From a checkpoint of a small transformer trained on Wikipedia: vocabulary 4096, a variant of Muon for these matrices.
Each number is 500 + 25 x the weight over its row's rms, rounded and kept within 0 to 999. Layers, rows and columns count from 0. Numbers have three digits each. The size before them is the row's rms in percent of the matrix's.

# down: layer 8 MLP down (transposed), 384x128, rms 0.06, rows 360-383, columns 0-127
# up: layer 8 MLP up, 384x128, rms 0.171, rows 361-383, columns 0-127
down360 114:500504489475510477499494547512476456466533499522473511456462515495475523486510481491498422470471510496537507547521487488534514514483476541501518511480482516475521495445492552555492567553466479444486501499494504463494518504540503495448487502493489504488518523498538490520475485453544511498525493538533522503492504491529508502535508500520481467485490495524503483509515503502484491484496
up361 118:475509494516488535549488508470493525488474505538464513481499533488468502471520478475458464499478517488484476492478480519508515486537505485491530508463479496516484474526508522505512481479517517466482495433483513488555463459484539512504494501518524511505512538495517515542478505506537534485522501444510498533506546512540525447511496458491513509517466577482474506487488504536514464472495
down361 119:490465503489492466520498476530492526513512510523492518490468505489495526495539476438536518464469497478504489473450517530493500523501481515487509524472491460482530504509550498527485475474518541477503508469493507525509465526495475472471525579504509517480499508502480503533506470536518490455546485539532470513538552540495464515509461474497482508523500530469489528476475469511503477483537
up362 106:526479490490544502494470496505484534464496539495501498517523495479521510514485495496551527480549481551455482508482462533475549536484546513475489544464528519503480502444488504494476495493506503507482489545472503552485510497471492476483541496499490470459499509523503498539500506497464530551511491475506475466492505485520465497491493473505512462507554502518534457496469509515469465502546
down362 102:450453484513469472465504480502515485453510484562524498494509507469530530520487499455508501461501498510541533494510526508470496513540529550511498491502524496512480483528524484489488458506454519481484549469504485501471513523519482501475536530466554471515469496492510521505470463509485533464474459498540505508520540513495553508500466503481482527494500467478499507536540516474518475512503
up363 095:506478500509509501489432542505539479488512508520542470484549497483500495476503492490511524516455496483463486506523526524537519513498460526483520554453509567510501540544479517512434477487477529497500516493525476526505527507513502504471495492479529450483466517514496453518522486517511495497494485479487536458476499479458462484476485501534533494540482495487520511509513486536506517474534
down363 095:502478509571505485466530458493471493489483536510511470487519499477464525521511529490516510539481505505503481501528453511484501502467504482528537453504549485514479504455542519455498481498531493475523516520496547465527492532488530472535503523497508454524485518515454530504488530484488480483498491557492461548488483521473455497508495478506491521506482482522531486529509474505506521457457
up364 102:499499534504483455481481530481518523491482479474509485517514469504465526470472475514523492527532520517481468488518485487497481480527494515482521520499526499479483524513513522490510531518503539538442473547490464496514521492518514466517469439489508465514501509450517493537499479531506546505513485542519497554482521509502472482458488486515510467529515512465545523568469454455506482496501
down364 113:492459496518526504453490540511543501496486484486493520484516501535500485504483509484491486498469477462479545572521533513457481521491436472486452532522500497487508519517492444512500511515557496505480525520490490469522463509526502520505510493495489499477504524527488474524485521451469436476526548486504481503543509518522501536518473491495468503517527529471506498455539516512501478481522
up365 099:522513497525577513531530477488506503523456479474451496544524495509509473488495483481476522459526460497495524498503467543523449495514483511494503539538532506507523425482521472520494480487487516500501492479457463504447499499483478487493532539531503486502476503544504486485512522498546539493513456513505548485496503510496479469478506510499553482495518506465516509516486503526483470488467
down365 107:512491501492498481475504497476538504523489484483528505526533523527478492505530481497496495531485524504531546496453546507550441523525483490538484488508490476529511462474521492472489519532472510504499481511474465482485499458481521432478499517521519483515509580509503493495520512506471504492486457519497465515536477461514561483496535492479503512468535514443479482528489504485533503514467
up366 102:530524479497509477517516497508507462498516441501503475492491496493530505515464488501483526450479501546528530533513485520516493539480448516505483478487477466510524497532468499507472478528509518531476523467511513501486465500481534489508543475485474520489483501487484497485510501442499515518514531560532545503455470447519481495499518542468486492485519535527473490464537531529503515560472
down366 102:506499488459505514523467483487506497468520494508475473483445507479523440484528435509532534447505513516533526497477476526533491489522449484496455490468512474501549520543482520479467500543489498516502512508491494456443523502519496470533520519497526514485516528520535488516508497466499520516495551518494545473509474473547477528496489538495494505522474491507537471506471496506512480514518
up367 104:491483504518512470489502517474500503494500519480466527490475502503496541522450518526493490469506461491463499459516511531479521519545462501517513476510495497520536497502497510525491491534559499520427514498493477555526522491491473467517544521504521526495499519463448522498513513541498523468485517461529571481474474483497482517541506547498463465500461502525496502499484481524491472506466
down367 102:465508478507494457494503507480526520522507510464500487570468444491469496464510504481484506444518466513508522498540485493494527489473505505508492482505531477534508519492503505522516531492503502517503500537490486534501464505491466482457484543499521517519501510467518519515531478502501485503498522465500543497437518463498475510512500532479470583453497517550453466517539533481516511497510
up368 109:514482497520505487469454484438484523514496513467482514484482478454475565488552515499488490475515509501514516517489483499485513524443486541505536511518542491500508499437512520510468479479487517459526542493524481511482422516492494530521503481524510478522508473503504516547487505510514501476519522509510463509491509532534521457519505475495493486503498556548516479493553483522525499498480
down368 097:486520508555471551478487469533489527516485450496506520494521493446501503455525495514483503479491510492497483554512522486468462493391490525557508499514534472489543520492486486510495495497507497461507527521495488495490503480481462477500490525539518478535499483499488489500534538499513477526505496517494477518527533511518529511504502457501514480514505496473544484514486471529503437484495
up369 091:481525459500494469500495459536472492480484510493480466518554520466494452501491489495528500527490500523532496523438523485503507540498506501438506499485476527514535463526498496519527524516481523493521537514493477521545501509482507474523473453499508526482537474465531548535485534512467496462545509503493526467502509518507516498466503497470485472574476497511502513517472531518471514469517
down369 096:539478505490515545501500512539514493549527517509453525479530495503481461489534506469497499514504514489494546525503503552538472462511494484529461494482477505492446444494516485493521491507478520499483460525551512507492492493524498460512534506561497512479504513483499508433536488427496522490498460503477512543467507477484526501518495447525490497507494468487480525511519495493492524483485
up370 110:539538493532500476503521442477543536506511508500481531452473515494454501496538518508481519490504485492459510529481512507497530532437491483547502487519504465488530480467517457482448477495514474484503504497496487506511484477490506478531507517515517529490486473510518492539511502504547454465537516546518464519486517542523499475531525490519504463486528549495512468459519530514468496477518
down370 100:502484495545506487485469484510521541536510477489512475533500495524499502514547481511506523494528478505495535480535506483489522513380494502529495498479546440514524496462482479508466494485504524504484483462478517501523453529456472490528480537522535544485524477531498503521504516535511447494500534478512492476492535516486491493475487521497493495525492508491529449502487487514499466503510
up371 099:524519471496508553507476476495523510510498486543481464482462497535552512431497501483486484499491507491458513516513505518553496510531482484495483505544476493460493503494462502487488480497515523497474495491474489515482462514494546497517494467510503455507519509487559520536501493543477518490514481494496497494490523449520525500484533538501480532476544476495459494505520557563474453490477
down371 096:469458528487472501470481517492497499519520491530502529506501511452534542544524485492511488508532481493512493468495498483492418497487514502501454528542538469470496516503496497499509479467441472526510504479462488538467505444469471487504515494491523526524533514489476488487545475515525497525529458501540507520496530491498511526514447554498502491486528487514458504529502504538505485483533
up372 094:485497455485509487521472485501510516522475454472494506451465534471490513461497531522513516484504461507469493493516484515511535539512516422506504478508489490516412501514481502519549453493510516516453489490485481535458520503462511489499517530479510455526515481469472527532529529519505533520517469531492493509522495510518517476498512503486522526498516530490511495491515543489498538548474
down372 091:478472483536500527484457512524476497457551505477492518506503477518456512476515477529527473523563539525516531533516491518481475461499494496514482485498559512491501521503490506490453486488468492544504445484458466467453486501501486492535500506476525519529486539544519472480503458515472467519472496488533531539492523507500485491508486527500496535486448497516502478491509496490553520487494
up373 104:528502461501502469471521508499477535475496464526510528485572502564504527478533522503527508511525477509476495499502540515527513500529490538492507479526510477516526506471504517484469482501467497501488476498496500512448479503518507483468546519500483476445493498467456528503476489523533482457503486482503483478525506501477523446534496520541470477516514509513519521513511545503438474440515
down373 111:464503520492502494504503507452509505489509511498456445517507485478490490526443535494548444511509470516463510487512497506456460503483519507480468544514530544512519524492502464486475496505514502541468526516533509501531503479503516532533462435506520450557480538507518544523514505488495526536487516514507491525476500490510447479492485520488510523506540491499470529507490451484487481501495
up374 102:486492512536508513475468511523478527518498514529500490474491528486504468497505535494461581536478535512521554473468525548542492482480488514492506480515510491521492516540545470467514500500510495564526483501468455508458508493493461501536481486476492480461426471502509535553481505502514503504522511521498523488480501474518464499497471524475477482505536496483517476475489493483473500508480
down374 104:512547550482497453523520460519465479534477526539529462490510493516525502532481545498471479505516485451487500478510478480484523553508478505502517502512476519472451514496550488507492509488506502507483489507529530485512454552485477501487513544536525496501479477494473484522497547488535457469496516462491495510512518537470538538506483483478465501537465443501512478460497498507514489493503
up375 113:521527491504490499500468491461473479500480514512493544534525478522489474476519506487471502491492464495536470558499506487426502506529528524498510541517539495479496526538487475498470476493509495508493526512505531545519485476527476489489496490491501475420471520513520521482548496520505488505504515536490521472489447494503494460496506475557532512520489488504530461500442504490492517442472
down375 134:499500502497540470493472508460491506514468493506501493513480473508496468492510509469504475504523543498463527451529552479543499504460524530440506532519486512535493510505490477522537528480496479507488513511487492498464529527489514479493486502489510468528499492497508530489501510468543542499508513540494471506518433488506518466511513503462472482511536528451469453486547536453461503540534
up376 093:510533488507500497530486493480465496486486484518508502465521458510469504532519509463508519487473485513529499551547475521499486535505479517449518497517473518505480503470503533514508461531539508493480457500566509491496503528438483486486529486472550496505477532472503457466518500485477529497486527518506525536483507513521474469519518499455490545534522499502501442520504553482486494495448
down376 088:518493480498500513466499525468507487521494473530494489473455521504487486492494498477522499488502543529553510463489522486443533486453498489521492534487547516462501520486509533516485571527452546538526433494456473510496507462476474493510483489467490489537499495470503463522512484537505514481470537477499498471505511515515484496532474500475496546511529507524503503550508474494489534485497
up377 098:485481493476512503543505534482488476540542482510520552569483462470500482500492479492505548555512517515464490523526513481494497474508488500532518511544522460481500478510508501533518472475488507456479489499491501465534450518443505488506514499507472523481513439486537462487525502497506498512470492484508521517541498493470497477454487519491502494517528569509487472520502482525519479528467
down377 098:468479547539494509461527465509482517523552507494490491519538484516487463499463481517524502509535512489454511489486488448524450505501500515536500452519522525508496508493513498478529507519502515458491518486528520442473469514522478531488485512462526470530519517530453469509502473499515522498454483470471540508519497488503529509467516504478516489514549520475549490498461507452535514520494
up378 099:508523495475490462513512450493482488463485485474546476507523498509508510451528525527508490484488464476495499525478492477498536516490467505447477477527520468509504486488542468480481560510547524513505510496564534469475480507513544537546499523516528502508526515505526509547479457507510492489540480475462475484519535531469508471492492520535521478495497475544519494460475491506524490520493
down378 093:535491502484500475461533522482539464478474524483482543467444480456483523467506495483481512463502520471477511513559505525492517473465515481477503461517508471468503527563492509507457536470519542515527501467487510495529488505528486442512481481510495500551446498512536524482489517505526518522522486512522521517523490498500489494537503487516489541492494513558499517465496479519469483486509
up379 094:523549462475512488498559472502517536510504487474488528478454520525447530528487508454498543537502452477488494459496514501482484502484554563518508503462470504502523488512479479491454485488511502496495462484533505508454492498476533477529490498485508466544502458468499531473508545489471504511515521503481537474506488490514492533533518515505503493506539529480511474528479473472526515483511
down379 084:495494553461502501522520525533481502516527486494493480501493538489527521503524498472532494486467514523506463484520463532473489495483507501512507528456541516503492465522496523483463499441467468507506483476496487541501523492515509472488485479504477496512524457482499467475517503538455492502505473536530507512539532471534482489500502456501479485513501539520448516530510486436545511577519
up380 095:491516495460539510473520496471530487464541490505471479488522488484485510486523519495497450527465550501570495520463498468466543449502513524551519513521514499518517504498503501511512501467499490499467450510510513534562523521549516540540538504472468492522505480498466519500478507524511481458500465500501488474467477492489516524492465522480478468491497509536509489540475537478490521500488
down380 076:520527519526475526481504519529507500526529491497496488507542491526491466530492504489502497464520437503450496496493507509505511526538501479559488550486512518458506480519504481481517518497460558524556440454483471507497487508481485449500516550483494541510499526486487490494534469491501518517487453518504523543523465486518472477486516492484517444506482519486479468491511477545502487498516
up381 104:441492490478481489478490526505530474484488495502517484535438497496522480470489557510486549521521457459514469520490475459514510473550521489514517539503471501548505497517499478517517507469490506514516503523466505467523496529504520548518461484518490531530495456504509476480506558471482474469496485522559517497520475472511496519504532471537526456490484533479502499495470494528501532494492
down381 104:486514500512512530500474533463505502491512493478518493544474499459462463512505490516504528492462493483476533535496468494535495515475499524519506482470530500533479505461508544468516480505480513530496489498462469482510486564505557483520492462529491481483448467474552498476513484500501498490497448486463477499508510486494475557524476505490472503476556487524482518502526507539543514512556
up382 102:488468469503446476550496527499495538506509520553499518468553535529549508506494513477529454474496461492509507479509469491491505494514460525550495460454540495487478487508488515473500512492518509508514487470498485462479489511472476492520502526522474524505507493525516515526530479506473484540486548461515517504480513517512476504480439462472504526518519521505500514467516461535481556531488
down382 106:457474533482487512529517517474490536485514559503537463533497506497464489510508482492486546548469531453450481498477492490473431518509522502516498479483500471481497485470523502502541506499502507552504472516534489505509512518509487499463484496484489528472526512459527529477540459538486485523519465491481495499471529490513480508493519543528566491453501479480478486525516521483517515511518
up383 096:518536481462471519523525510479496518431486532486478557550497518454490485497502487531493521527470507516512487483481491485523507533509493522531482447533536508481555498532498480464491511465483470467537461463533492507488508545475542477510518527469464521505474504516496508473533508510498503497489461507479491457486496510476494497479481497559532485519511496474494544520505487526490513497455
down383 087:488478510516566509515550523525447517523495454501464508465497532509503502490515512484515466483527477515460485525499493540457528517536497532489515483501501494501464475496513510518529492478474485501503546474530515472435478498513510462516475514505553478539467481531531517510473492499514521507500511497532461512539458514463517531501493486513444510485515441510529500474471481484503490484513